config = dict(
    n_head=2,
    n_kv_head=2,
    d_mlp=640,
    norm='rmsnorm',
    rope_base=10000.0,
    rope_fraction=1.0,
    bias='none',
    tie_embeddings=False,
    parallel_block=False,
    init_std_qkv=0.0332,
    lr=0.00827,
    lr_head=0.00673,
    grad_clip=0.5,
    final_lr_fraction=0.0,
    dataset='wikipedia_en',
)
Each number is 200 + 30 x the weight over the matrix's rms, rounded and kept within 0 to 999. Layers, rows and columns count from 0.

# up: layer 7 MLP up, 640x160, rms 0.25, rows 198-240, columns 80-159
# down: layer 7 MLP down (transposed), 640x160, rms 0.235, rows 198-239, columns 80-159
up198,210,166,256,181,150,186,171,155,212,189,200,201,205,211,179,188,157,235,165,205,184,246,208,188,231,236,199,215,189,186,220,190,247,160,236,220,233,187,269,208,260,227,179,218,231,240,210,216,215,183,241,209,208,184,215,140,194,213,199,186,180,162,221,199,193,147,178,152,155,236,216,209,168,187,176,208,192,221,193,258
down198,206,228,211,234,212,133,241,196,166,188,179,176,212,161,168,197,208,262,211,199,153,226,210,185,177,187,191,168,162,207,168,181,171,165,176,188,178,188,191,180,171,212,242,214,175,173,171,199,258,231,208,210,239,190,185,225,224,153,220,177,212,262,161,186,188,216,173,223,173,214,160,193,217,143,206,241,164,209,207,164
up199,194,201,198,169,187,136,163,233,184,215,179,248,193,225,189,173,197,222,197,139,214,223,211,186,132,154,209,212,151,189,205,227,218,200,214,212,198,202,239,202,156,229,197,244,153,182,181,171,188,137,175,199,225,179,198,162,172,199,190,229,196,145,209,213,168,204,260,218,179,205,215,203,151,199,120,182,183,210,185,240
down199,226,204,197,242,137,181,135,227,225,253,263,234,219,174,191,201,167,211,204,146,189,197,213,193,228,248,147,226,211,184,199,218,183,205,224,216,181,208,195,225,184,240,213,145,166,254,213,157,135,177,233,171,234,246,182,197,254,192,165,206,228,196,217,220,184,226,196,193,196,143,196,202,237,185,226,220,199,178,246,241
up200,207,128,150,193,191,161,200,208,186,205,176,162,236,156,205,198,182,236,206,232,264,197,187,211,241,219,152,203,188,142,194,230,237,175,184,225,196,172,165,185,176,238,155,187,205,266,206,223,220,199,184,192,158,247,188,208,202,228,197,229,216,211,237,213,182,223,225,218,176,230,215,271,211,198,194,226,141,150,223,165
down200,160,143,168,237,218,185,207,278,187,117,225,153,279,253,221,269,193,212,218,199,245,162,208,193,266,252,216,181,234,156,164,206,176,171,176,176,233,251,162,166,238,230,162,196,183,222,186,147,196,160,231,124,218,185,238,207,148,186,265,219,171,123,172,253,199,207,209,189,226,215,230,177,204,232,183,190,167,194,231,205
up201,214,223,140,182,244,206,199,221,197,213,167,166,191,232,219,177,172,158,231,204,147,211,232,200,197,206,181,218,233,225,181,235,223,180,197,211,199,212,199,213,188,202,202,246,193,212,170,191,198,223,242,191,223,194,224,203,199,242,201,214,208,193,188,152,193,228,182,198,253,215,219,225,189,246,220,183,222,173,164,221
down201,180,196,126,229,187,183,163,210,244,183,208,228,187,205,144,256,161,250,186,204,156,177,189,221,180,125,225,200,196,249,177,181,176,230,202,198,208,201,265,197,231,136,166,204,202,234,228,207,227,201,217,191,204,179,188,219,171,177,210,203,207,172,263,197,193,224,250,210,157,243,181,215,239,179,219,238,210,207,158,179
up202,225,217,263,200,207,162,232,208,210,247,203,204,136,184,197,154,171,161,223,200,191,211,191,216,218,237,175,228,143,203,206,159,236,228,203,203,173,198,180,191,225,196,228,201,160,151,192,224,230,218,164,210,155,155,199,168,259,192,199,214,231,210,217,188,211,221,206,204,200,216,207,209,208,202,181,206,273,211,224,198
down202,192,167,148,228,195,210,173,195,222,232,209,216,187,166,200,212,224,253,223,200,172,173,215,231,172,206,231,191,216,215,211,237,157,184,177,231,176,222,229,209,152,229,163,188,193,260,208,195,229,223,199,185,157,224,177,232,201,163,212,198,165,248,173,150,231,184,224,231,187,241,162,226,152,174,205,224,169,158,196,152
up203,158,233,213,183,188,207,201,285,161,186,161,210,154,198,183,209,261,207,243,193,217,144,199,221,186,220,200,191,174,267,209,170,238,213,167,161,191,192,162,185,143,181,191,251,175,213,206,222,215,205,137,148,264,222,156,212,218,155,157,234,243,183,209,230,238,136,225,200,168,254,197,147,202,166,150,225,221,225,244,198
down203,238,164,185,245,227,194,206,175,293,186,226,194,189,184,183,211,230,215,147,209,173,201,174,168,232,240,223,202,180,273,185,192,198,228,220,191,189,154,210,243,220,185,224,213,276,218,234,199,166,208,249,231,118,196,203,182,154,207,175,245,188,258,235,248,231,250,167,171,206,156,196,216,180,148,215,217,191,180,164,227
up204,219,183,166,187,206,161,186,230,191,199,157,195,225,181,144,232,266,210,184,171,191,177,230,186,202,220,235,195,217,186,253,199,240,213,177,227,290,121,234,179,203,168,251,225,205,171,136,215,201,179,230,251,207,284,164,249,176,194,185,174,211,176,221,205,198,188,205,173,175,257,186,209,213,180,188,198,190,205,159,205
down204,212,224,229,231,227,214,180,186,200,179,190,241,181,166,237,226,177,215,196,204,211,154,186,211,186,247,157,168,202,202,181,214,122,196,184,190,136,219,264,119,96,195,223,203,195,215,218,220,148,166,192,168,243,195,199,157,198,206,156,205,207,151,208,210,197,226,177,231,165,172,198,202,226,175,182,200,221,226,161,218
up205,169,211,232,244,208,190,178,224,217,156,194,221,179,223,235,193,171,229,172,178,233,184,202,169,157,196,162,161,247,180,187,184,177,222,173,227,198,164,190,197,142,194,204,137,181,231,194,167,203,172,214,160,193,180,182,189,187,256,183,212,156,197,203,160,231,176,250,241,197,174,223,206,175,230,199,163,206,169,230,239
down205,213,178,251,167,187,192,206,175,250,204,191,135,254,167,170,246,199,219,221,183,196,198,130,196,146,177,146,251,163,202,224,192,167,246,187,183,222,190,196,146,227,186,159,243,210,244,183,231,219,221,192,173,201,255,135,235,210,245,203,207,156,221,190,215,182,204,186,153,181,186,155,190,180,208,143,200,185,189,251,241
up206,194,179,184,166,160,160,211,224,161,182,233,184,217,241,238,222,242,182,220,166,206,251,184,174,236,206,177,192,183,210,216,163,189,268,191,218,217,205,237,198,199,209,214,193,216,170,228,223,200,249,165,241,162,214,233,195,189,213,225,181,196,210,186,223,207,206,229,201,187,189,139,166,218,201,236,157,210,214,250,219
down206,179,189,168,270,208,194,197,226,183,193,196,198,215,180,241,202,224,183,231,185,192,261,196,171,196,266,232,225,189,213,192,197,200,184,225,214,136,194,250,214,180,152,194,246,210,158,162,196,181,227,228,219,235,204,223,174,148,178,229,182,203,215,213,158,183,230,218,200,208,237,145,219,170,205,209,248,230,160,196,174
up207,167,201,220,205,209,204,141,204,199,206,208,198,202,181,176,146,243,202,193,247,180,175,212,181,214,196,196,160,221,242,236,239,122,240,211,192,254,194,171,170,223,265,195,209,305,194,193,232,220,222,199,230,278,204,219,188,190,164,238,201,185,138,167,177,155,216,262,179,192,170,220,154,193,210,251,216,281,226,200,236
down207,209,150,210,209,204,152,207,282,162,176,182,235,215,236,173,210,115,196,210,185,216,222,176,186,195,184,189,186,131,207,150,201,188,201,271,207,143,238,148,232,230,214,227,183,210,219,200,176,253,180,246,173,183,221,224,233,196,196,144,180,182,172,214,281,193,144,212,211,204,195,201,206,248,149,170,196,228,175,173,256
up208,143,178,189,151,178,216,190,170,220,160,240,158,198,128,252,257,242,238,204,192,193,203,225,213,190,158,174,183,186,231,160,175,203,160,226,191,188,209,186,246,212,155,144,201,221,194,234,181,202,218,229,195,203,213,156,237,161,152,251,190,220,201,213,175,206,200,243,177,234,258,190,231,198,175,141,194,183,231,144,227
down208,209,178,189,232,208,187,162,209,221,217,201,198,202,195,235,226,188,236,183,234,221,187,171,225,224,138,165,199,208,214,219,214,267,231,205,196,218,272,233,208,216,192,219,186,198,215,215,188,157,146,232,187,194,241,213,185,205,184,206,229,191,222,181,248,211,222,265,208,226,232,174,193,186,195,146,237,192,216,200,232
up209,175,187,211,163,177,110,167,257,203,181,181,179,201,262,215,201,201,135,172,199,193,209,181,163,220,210,257,253,251,220,229,194,177,184,190,213,207,230,239,147,164,139,254,203,241,128,223,228,228,166,232,232,188,136,210,192,182,190,178,164,215,146,253,231,192,240,199,179,230,220,198,226,180,165,207,149,251,197,200,213
down209,100,193,177,194,178,174,226,220,188,236,224,107,154,245,230,183,228,159,250,234,170,196,133,151,189,140,253,202,224,223,232,192,113,188,152,180,214,244,176,277,217,165,151,211,239,208,240,144,176,163,222,238,204,179,207,196,189,221,216,127,166,206,163,235,192,263,261,125,212,240,242,175,203,175,220,203,204,207,167,144
up210,151,202,185,175,203,263,197,240,199,194,224,188,231,190,191,190,202,171,132,283,217,196,142,181,254,226,194,241,180,234,186,220,240,195,180,223,191,202,181,114,198,210,220,222,168,212,203,251,254,226,183,193,153,170,204,189,228,206,212,213,246,211,217,188,216,151,238,213,211,213,216,203,132,232,182,188,201,114,151,182
down210,188,162,198,215,228,203,230,215,221,166,221,159,185,186,186,172,217,200,175,213,151,177,194,135,234,204,210,164,171,245,200,187,194,229,195,164,283,195,248,187,233,204,163,181,189,169,211,188,175,226,226,152,222,204,188,200,229,202,216,210,199,182,257,128,201,188,200,180,189,253,141,162,174,148,180,215,199,230,211,230
up211,203,212,171,226,203,233,198,158,192,223,174,226,255,214,215,239,231,234,187,202,121,236,192,181,165,223,243,173,240,195,209,179,119,176,185,207,241,242,202,197,215,227,146,198,190,158,193,231,195,232,222,254,183,207,253,198,227,190,197,237,193,184,250,181,204,197,223,210,143,230,188,148,191,210,235,194,212,149,184,213
down211,267,186,183,194,234,189,205,166,189,244,232,191,229,210,186,184,199,166,149,184,232,188,220,262,226,219,147,206,197,193,175,174,199,207,253,225,185,234,234,165,180,224,225,215,208,223,205,186,229,177,199,213,228,195,189,205,196,165,163,198,211,162,214,248,183,239,219,233,243,141,207,200,224,157,226,189,210,214,196,242
up212,213,131,195,257,177,207,197,227,199,232,171,205,164,206,242,219,239,264,213,176,198,242,199,201,223,209,213,209,162,214,135,183,227,219,215,189,179,253,251,181,183,255,185,213,236,149,235,260,151,225,214,209,187,199,190,177,179,184,169,194,199,259,253,226,212,180,229,254,195,181,222,184,189,184,234,213,223,220,198,236
down212,194,174,191,230,220,202,238,237,230,193,205,214,179,192,183,158,224,228,237,232,191,201,259,139,164,178,173,179,156,194,219,220,197,181,204,217,189,185,228,249,145,177,166,226,224,164,174,240,184,195,180,183,227,214,240,151,194,223,241,240,185,196,168,211,187,157,209,191,174,227,108,206,197,260,160,194,205,182,218,180
up213,142,213,165,135,222,244,204,197,152,198,161,223,167,192,173,204,216,170,155,189,183,229,236,171,262,224,198,214,137,192,197,225,203,222,193,165,206,170,199,200,135,229,227,164,242,177,147,230,163,194,199,185,145,201,194,178,204,235,183,233,155,200,220,187,236,261,227,196,183,191,200,219,171,226,207,219,152,213,177,187
down213,161,233,207,224,196,196,145,183,219,208,217,162,204,206,230,196,184,230,188,227,162,186,156,179,176,178,182,203,172,169,188,198,200,190,218,216,214,190,169,196,243,230,226,228,271,239,194,155,215,160,191,200,193,208,170,228,184,185,213,166,151,201,242,149,179,165,212,222,233,150,144,185,193,198,139,201,197,159,153,139
up214,187,185,252,199,190,179,193,215,250,212,143,162,218,164,231,243,168,147,185,190,183,185,254,133,225,238,230,149,135,196,221,196,175,230,210,254,223,200,176,205,207,198,173,193,222,169,234,187,202,211,227,175,202,218,148,204,150,266,173,215,187,151,172,176,157,224,191,189,179,172,161,177,136,222,206,173,156,213,170,220
down214,184,195,227,213,159,190,255,223,215,213,194,169,187,213,186,171,216,177,224,163,159,195,279,182,136,212,196,215,211,196,199,135,181,164,124,224,187,207,168,162,223,159,189,174,236,192,215,241,208,171,233,181,258,161,195,173,222,144,228,178,194,160,170,213,154,199,173,176,178,197,118,179,161,284,201,234,249,192,187,168
up215,181,140,254,184,196,211,191,194,244,164,236,195,180,211,169,219,217,179,173,178,162,193,212,103,170,199,148,195,239,174,181,153,200,216,217,272,178,196,212,219,149,172,165,188,181,171,243,236,209,167,167,170,180,199,175,174,204,212,227,191,187,231,190,214,150,219,226,178,189,209,145,209,221,208,153,171,170,220,171,217
down215,191,199,161,196,231,204,232,230,207,209,218,229,210,207,251,212,240,171,234,210,201,195,293,169,182,204,210,156,160,156,150,213,209,189,196,234,206,199,200,155,235,182,195,153,197,172,228,197,252,155,221,226,225,178,157,196,168,162,166,109,222,223,200,200,170,214,234,221,190,180,207,233,163,196,263,184,219,230,155,167
up216,200,223,194,216,193,186,195,221,196,284,183,181,229,177,229,215,180,181,204,208,235,164,213,207,216,210,219,244,216,183,231,183,205,250,181,217,211,230,180,196,166,239,176,232,221,193,236,222,270,218,192,253,231,206,218,190,173,205,179,222,223,173,196,250,212,184,169,205,175,247,206,160,157,187,143,184,188,139,208,189
down216,172,194,228,206,217,204,183,224,176,204,188,216,148,200,219,233,180,224,165,217,213,170,154,166,197,190,227,201,157,230,181,241,201,280,219,222,216,192,142,203,206,141,191,216,114,251,188,241,182,181,244,179,223,208,186,197,217,199,213,219,205,178,186,207,212,224,173,179,212,148,223,159,247,193,250,186,227,200,176,195
up217,186,199,209,183,146,194,160,182,250,189,184,213,226,185,264,202,253,210,194,211,207,205,203,240,198,199,191,242,204,197,267,177,189,207,193,255,224,202,200,138,213,235,225,252,237,145,218,176,181,156,224,165,167,196,156,226,187,168,183,180,129,216,183,218,219,181,181,176,214,248,248,229,182,156,167,212,199,117,143,230
down217,192,175,177,188,164,243,195,194,161,207,161,237,167,206,198,215,175,191,222,194,195,172,172,190,195,225,192,201,144,168,232,237,196,247,164,172,217,174,255,253,191,192,226,187,195,194,210,118,218,153,226,191,187,147,249,250,164,226,220,176,191,224,241,218,212,221,215,214,203,244,175,160,196,178,257,200,208,222,232,205
up218,247,243,227,216,147,244,201,204,203,194,174,225,127,189,195,233,194,177,182,238,199,233,235,182,183,205,246,251,196,155,125,199,183,201,213,178,213,198,189,219,153,172,184,235,202,244,217,197,252,161,265,181,152,240,177,251,165,210,180,196,177,171,163,230,220,183,198,164,174,219,184,211,144,248,188,207,165,213,162,271
down218,183,147,194,226,205,180,164,211,149,230,188,184,183,204,241,174,185,226,216,189,210,218,222,205,205,184,204,184,195,164,211,214,162,217,223,261,219,204,222,188,150,220,186,217,200,198,200,187,212,198,146,234,195,157,225,223,163,148,167,228,235,148,222,164,211,178,215,197,247,189,196,203,212,199,228,235,178,239,221,190
up219,210,178,243,148,144,183,233,188,253,203,210,200,241,183,177,245,143,204,231,243,190,193,219,183,173,255,194,250,205,205,222,170,246,192,217,186,186,211,187,147,143,127,208,204,165,221,183,167,227,216,180,236,221,149,236,164,185,188,236,198,203,179,255,292,244,215,164,180,139,185,210,205,201,173,187,235,162,302,113,179
down219,222,223,194,169,200,183,227,203,224,195,105,172,223,203,108,252,189,163,265,197,188,100,258,154,214,174,197,239,185,196,160,228,189,155,204,136,195,211,179,188,157,240,211,233,191,241,198,225,184,221,233,254,175,129,260,223,261,157,166,254,197,154,302,242,250,303,150,239,195,206,165,194,213,165,213,236,176,200,187,202
up220,159,216,268,199,196,186,238,219,183,239,225,198,157,222,195,226,187,251,194,177,147,217,150,169,152,173,214,215,232,213,194,174,198,249,148,214,172,235,157,206,172,206,234,199,194,180,187,245,173,177,185,163,176,224,217,238,207,202,212,241,189,175,182,192,177,152,215,196,205,192,221,228,183,229,229,237,196,228,197,148
down220,180,207,157,225,180,198,170,127,200,204,224,229,195,236,248,191,199,208,214,223,209,201,198,187,212,198,181,195,197,220,151,213,201,202,133,211,201,198,120,141,247,198,161,165,198,206,216,216,196,202,191,210,201,206,158,221,188,229,224,175,190,167,198,198,148,196,205,224,190,219,204,181,180,165,247,155,164,160,230,198
up221,165,191,259,186,187,202,189,256,193,142,250,233,201,199,202,169,200,162,185,196,171,267,122,206,216,163,239,210,236,185,205,208,203,201,193,220,268,227,203,224,248,126,194,217,209,197,227,203,241,200,157,151,219,176,204,208,203,207,203,243,200,177,197,228,101,249,252,255,231,212,197,187,215,219,212,176,213,220,199,227
down221,210,116,176,207,179,170,221,170,177,223,214,143,223,203,167,230,217,222,180,188,216,147,193,198,250,206,156,168,193,185,152,207,183,268,222,153,211,214,240,244,153,196,180,151,146,220,248,172,171,165,214,178,142,228,199,206,209,202,192,183,199,143,126,226,168,197,214,194,175,231,223,196,179,218,161,148,165,179,223,218
up222,185,193,160,145,224,147,156,213,208,182,172,242,191,195,233,221,209,168,185,148,204,229,147,176,249,218,187,158,185,203,187,172,192,184,217,224,214,211,235,184,173,185,211,170,256,233,189,173,215,176,181,195,148,232,193,229,200,213,180,261,203,179,252,167,164,225,161,189,200,165,143,237,185,198,130,226,239,142,211,222
down222,232,252,171,234,210,170,222,241,213,162,164,156,181,152,166,201,202,232,187,209,186,192,112,231,196,230,192,176,192,212,254,191,180,248,252,241,298,237,167,244,177,207,222,221,222,272,208,147,130,244,217,151,217,194,211,202,220,197,209,152,177,210,239,165,188,155,231,193,220,188,278,212,221,173,226,185,244,161,181,164
up223,172,205,171,171,191,213,226,268,178,183,180,214,147,168,208,141,156,207,170,210,163,205,224,193,181,230,198,178,247,186,209,200,208,193,178,245,233,211,177,207,207,215,205,196,197,222,215,197,151,184,209,220,184,203,171,215,187,206,207,185,187,197,207,188,181,159,242,177,187,208,184,171,160,232,220,213,173,208,205,169
down223,204,193,171,239,239,212,166,188,160,217,188,163,189,193,181,251,228,212,170,147,228,188,211,194,187,142,267,202,252,223,169,241,240,188,202,215,194,152,207,225,215,224,228,186,226,210,224,197,199,179,202,151,225,209,218,195,250,209,243,127,156,219,176,195,214,151,180,207,156,155,141,236,197,205,181,215,189,161,234,195
up224,197,205,202,168,232,200,154,215,207,226,153,194,208,145,189,230,221,215,198,182,260,161,210,179,193,147,160,198,203,164,198,191,178,241,174,207,190,152,183,248,167,171,250,171,241,182,227,152,170,165,198,219,193,249,181,169,216,210,172,126,150,195,219,182,237,204,217,207,197,244,173,194,168,207,206,229,243,257,218,181
down224,182,224,227,226,287,191,200,212,183,155,184,166,243,146,247,226,183,233,218,201,252,170,206,198,199,192,155,195,197,172,201,176,191,228,192,188,221,225,189,199,250,131,233,235,211,198,169,124,195,169,200,132,147,236,161,201,202,250,199,223,218,246,224,214,158,214,152,165,196,245,195,181,180,228,218,213,235,183,195,193
up225,256,209,187,200,205,197,177,203,226,175,205,217,182,209,198,191,238,179,170,248,210,206,212,255,213,214,116,189,206,201,184,190,150,242,226,228,208,220,199,184,227,203,240,205,210,213,226,211,193,251,164,128,169,165,190,240,200,192,222,260,142,228,228,232,203,228,223,207,201,254,167,120,235,196,150,193,167,215,202,158
down225,214,189,189,182,202,242,227,170,193,238,192,207,222,178,208,142,211,159,179,194,220,205,177,211,208,203,213,224,203,197,212,174,210,231,196,176,162,182,231,145,193,174,185,187,188,164,231,168,170,191,183,240,187,204,196,151,175,256,176,201,235,219,223,204,195,184,157,145,204,214,278,234,232,176,218,221,225,215,217,173
up226,156,172,196,191,229,253,208,231,205,195,194,267,183,209,153,153,197,236,171,191,190,194,185,197,266,205,160,189,142,233,191,178,202,199,146,153,214,175,231,188,198,201,174,158,180,185,260,226,216,215,201,188,211,220,171,156,198,205,199,251,212,180,221,169,214,207,218,210,203,226,170,115,270,225,226,182,193,186,211,255
down226,198,183,207,272,224,163,229,238,232,209,189,212,184,232,161,170,246,153,244,204,226,182,172,206,197,246,240,171,231,174,185,191,237,201,212,279,143,170,184,228,248,181,251,194,240,224,155,226,148,185,238,237,174,190,213,220,171,200,243,212,213,241,236,193,169,148,159,195,166,197,201,187,228,252,212,183,232,184,250,210
up227,157,167,215,174,188,241,192,223,239,133,188,224,212,192,197,207,185,190,210,154,243,180,238,214,208,180,206,172,202,163,169,221,183,198,147,150,210,252,183,224,202,180,194,209,202,184,202,181,238,193,220,214,174,186,206,236,201,221,200,137,198,169,209,268,205,241,213,196,164,188,144,183,181,212,208,215,237,213,188,215
down227,224,214,231,214,190,196,179,177,178,230,159,206,187,217,240,221,169,213,202,211,192,233,180,195,226,200,202,236,210,219,237,246,201,223,147,187,216,203,186,224,150,207,241,222,201,147,207,209,205,194,225,212,316,202,223,216,251,200,178,231,140,195,217,132,214,240,181,204,251,186,232,169,208,140,175,239,148,190,226,221
up228,244,261,174,185,186,197,200,212,178,199,226,249,210,190,234,223,175,211,204,196,155,172,220,186,175,211,196,195,204,229,211,231,197,241,223,181,179,129,163,168,199,216,157,250,173,155,196,183,240,210,153,185,145,180,217,167,172,228,207,197,211,250,220,151,233,150,154,147,192,191,225,150,201,263,202,228,193,170,265,177
down228,174,128,164,238,191,197,254,122,214,153,202,171,203,214,183,209,169,189,221,185,214,287,188,214,206,187,182,186,236,180,211,139,202,237,204,206,223,219,213,235,193,190,190,171,245,182,201,250,220,229,209,216,253,178,224,164,211,242,203,192,186,170,223,130,190,206,219,227,187,177,258,163,214,209,164,254,210,152,215,224
up229,170,205,232,180,259,226,187,160,227,173,177,245,210,189,249,184,182,213,172,198,210,184,244,122,244,204,162,230,148,182,166,159,198,185,139,129,214,171,224,231,227,166,160,252,175,216,221,231,243,154,128,137,217,212,226,221,241,173,128,174,197,246,200,229,162,187,181,167,205,222,244,183,211,261,221,196,207,263,210,158
down229,205,176,198,203,240,188,187,231,233,173,181,210,214,141,219,182,201,218,219,206,183,210,243,190,182,172,150,151,136,132,189,177,252,305,196,235,190,237,228,197,227,215,171,197,196,196,201,216,216,172,163,172,230,198,218,219,186,159,225,186,144,216,211,246,146,238,182,208,202,165,220,185,217,196,191,208,195,175,220,232
up230,233,217,180,206,241,190,190,218,183,191,171,199,184,217,165,165,217,184,194,198,217,200,212,169,190,159,207,194,199,162,164,175,167,262,221,212,199,177,152,147,186,239,130,176,198,169,176,234,187,237,294,203,183,197,189,205,182,177,215,196,189,186,213,208,211,198,239,229,241,197,246,203,165,159,155,203,192,222,185,155
down230,211,201,197,204,155,188,231,181,221,189,192,211,184,165,212,211,185,215,239,199,201,173,192,223,190,199,247,198,188,225,178,163,186,169,179,193,189,236,229,186,182,187,200,199,185,147,162,158,186,222,168,169,207,216,180,225,228,177,200,183,212,232,221,191,196,164,199,171,153,188,189,178,220,190,217,214,205,182,156,202
up231,242,161,202,223,190,152,154,197,200,183,250,185,189,202,234,237,147,177,191,238,198,195,193,193,255,186,169,199,213,225,194,272,177,171,207,203,227,182,213,169,217,185,192,179,194,205,194,262,161,179,168,207,154,147,147,201,245,232,213,200,205,175,218,181,221,225,224,203,207,213,220,214,232,194,257,184,200,213,228,200
down231,213,171,283,225,179,259,196,121,247,187,219,182,208,250,172,209,222,181,175,189,211,179,169,175,155,197,149,230,166,203,203,225,177,224,205,206,183,250,231,180,230,239,238,248,195,184,168,182,120,167,237,199,215,184,190,199,183,173,197,190,224,219,152,249,153,193,238,179,211,160,179,194,244,210,190,203,237,198,197,198
up232,223,231,193,182,224,221,186,243,224,215,229,209,174,184,224,174,199,145,187,211,204,239,211,142,217,232,210,184,185,210,176,270,243,198,202,240,264,202,235,206,195,158,246,187,256,174,135,189,230,233,137,188,176,188,252,183,251,200,203,214,194,205,201,218,226,213,240,180,228,237,194,161,233,236,166,166,221,151,177,194
down232,240,248,193,222,212,141,156,173,151,228,174,147,226,216,223,218,236,210,184,183,170,199,180,198,161,224,175,232,155,210,164,123,155,155,167,252,213,160,216,194,169,182,185,232,221,208,190,160,189,170,238,256,242,238,156,218,229,148,212,161,255,211,195,162,206,181,160,179,174,253,211,148,203,182,183,242,220,187,219,199
up233,225,173,182,158,177,155,141,148,234,147,227,191,233,193,182,178,234,174,198,201,199,124,239,215,205,190,204,159,190,192,176,180,177,226,174,166,221,207,242,155,198,205,193,133,175,189,225,168,169,215,175,193,183,196,188,282,191,203,200,167,224,225,197,215,183,182,251,163,212,222,178,263,210,201,200,279,200,220,171,193
down233,191,221,193,198,217,228,179,243,185,204,186,177,178,176,269,202,218,193,191,211,169,204,169,245,195,128,255,134,175,199,193,199,132,179,172,198,205,156,182,180,231,235,163,133,207,197,191,160,198,206,173,170,252,170,219,278,226,217,222,216,164,185,198,182,173,167,187,154,191,187,134,240,181,184,193,228,135,225,163,241
up234,225,182,159,236,135,245,147,270,191,233,215,163,246,175,221,215,168,135,201,116,185,274,236,209,269,225,174,217,215,145,223,171,213,194,253,197,161,257,216,199,196,208,226,260,217,173,239,187,267,241,200,113,216,244,202,176,140,178,141,224,231,167,206,170,236,233,239,218,224,185,220,275,248,185,251,228,240,216,193,222
down234,254,185,143,206,131,250,200,177,225,203,216,217,220,172,270,277,180,196,157,205,234,269,158,185,253,203,161,181,223,198,202,203,189,205,228,141,208,179,230,172,188,181,194,220,200,204,167,187,164,228,172,227,207,203,219,173,162,250,127,213,176,192,207,183,166,194,225,230,182,223,221,268,159,170,129,124,197,187,204,166
up235,202,261,178,208,213,155,171,204,166,192,214,202,167,253,183,224,175,243,209,214,183,204,236,176,225,201,210,173,225,167,223,180,250,158,206,172,200,212,177,199,255,149,142,240,240,225,221,221,207,222,195,207,156,215,208,219,172,205,184,202,176,175,172,247,205,213,239,194,194,173,226,209,189,156,174,212,151,240,176,228
down235,206,210,193,230,170,188,199,199,165,244,172,211,166,250,192,223,156,222,202,142,168,179,192,194,221,200,226,202,208,236,221,152,162,229,215,219,229,176,265,210,181,209,183,169,208,183,222,217,195,167,215,188,228,182,189,163,200,182,215,176,193,167,226,173,152,215,161,251,220,229,197,175,194,213,226,225,206,231,204,211
up236,209,199,212,199,184,183,190,202,149,168,222,214,242,184,233,206,194,236,241,177,233,223,182,171,213,205,219,215,172,175,224,214,217,157,179,224,212,186,192,168,176,177,240,188,177,228,207,199,140,161,205,248,188,181,181,168,178,222,193,173,214,205,221,185,239,202,220,159,200,206,158,241,148,196,173,185,212,217,189,248
down236,210,218,157,186,211,199,233,180,250,196,179,240,161,206,155,185,230,134,214,226,189,211,226,227,190,242,182,242,204,237,157,181,203,215,185,227,180,177,128,202,239,152,219,194,229,211,162,173,251,168,199,147,249,210,195,225,228,198,227,220,245,216,247,201,182,193,176,163,186,188,204,120,228,171,248,142,170,196,223,184
up237,251,262,184,180,223,177,179,146,199,226,218,235,226,260,199,179,189,179,226,174,179,224,181,159,209,208,152,210,241,148,161,223,222,210,154,209,156,229,221,199,168,242,224,180,199,200,195,212,230,189,201,180,172,171,225,161,166,232,144,228,230,191,200,221,231,210,194,263,184,184,179,185,193,197,144,231,228,186,178,202
down237,136,206,201,158,208,199,211,171,187,190,212,187,212,255,176,229,165,259,168,181,181,203,198,188,206,181,182,186,186,237,196,280,182,180,171,211,164,200,227,216,186,187,189,223,239,218,222,216,188,202,239,150,208,195,179,188,209,169,195,187,218,186,246,204,199,198,180,205,177,202,236,200,217,192,197,227,197,231,250,214
up238,228,224,186,184,216,182,219,178,149,198,186,189,207,157,221,204,174,175,272,235,224,215,219,232,218,190,191,164,177,158,210,193,211,193,186,230,235,207,207,164,214,188,231,211,189,182,166,202,180,202,183,192,165,187,184,183,199,199,206,196,172,199,184,179,215,200,192,232,207,145,179,187,224,168,193,181,183,220,217,202
down238,186,184,194,179,144,226,222,213,225,208,219,209,157,224,200,208,246,209,203,162,192,233,229,197,192,208,203,216,204,225,186,200,228,138,231,193,161,177,183,202,135,224,151,152,228,164,210,198,234,226,192,201,225,237,164,208,186,216,213,210,212,224,165,223,176,179,196,180,187,180,167,202,156,191,228,147,154,204,169,197
up239,204,147,178,217,149,167,209,223,199,227,180,197,235,171,201,202,186,149,211,223,218,277,232,217,229,159,174,151,194,210,174,175,243,222,200,196,237,172,226,166,212,191,184,229,243,205,211,241,236,194,235,216,142,206,177,200,195,212,212,153,210,215,205,196,201,211,222,208,195,197,216,175,191,209,221,198,201,215,175,160
down239,177,188,214,127,234,177,197,201,198,187,181,144,237,214,209,209,216,202,222,216,218,163,221,158,203,197,240,175,208,211,189,193,198,219,201,158,149,215,210,155,189,221,109,238,195,178,163,207,183,197,173,200,213,168,214,211,211,155,155,201,171,203,166,214,159,146,177,214,188,170,180,216,187,195,198,227,193,230,207,246
up240,181,188,203,170,186,206,201,190,169,205,191,246,233,181,181,176,191,210,196,146,204,206,179,252,179,285,174,157,192,248,177,157,207,183,167,223,171,202,162,220,195,249,205,173,206,192,231,194,193,204,195,217,242,181,180,105,193,208,174,194,195,229,207,190,157,237,240,216,135,215,254,198,216,164,199,165,179,180,157,236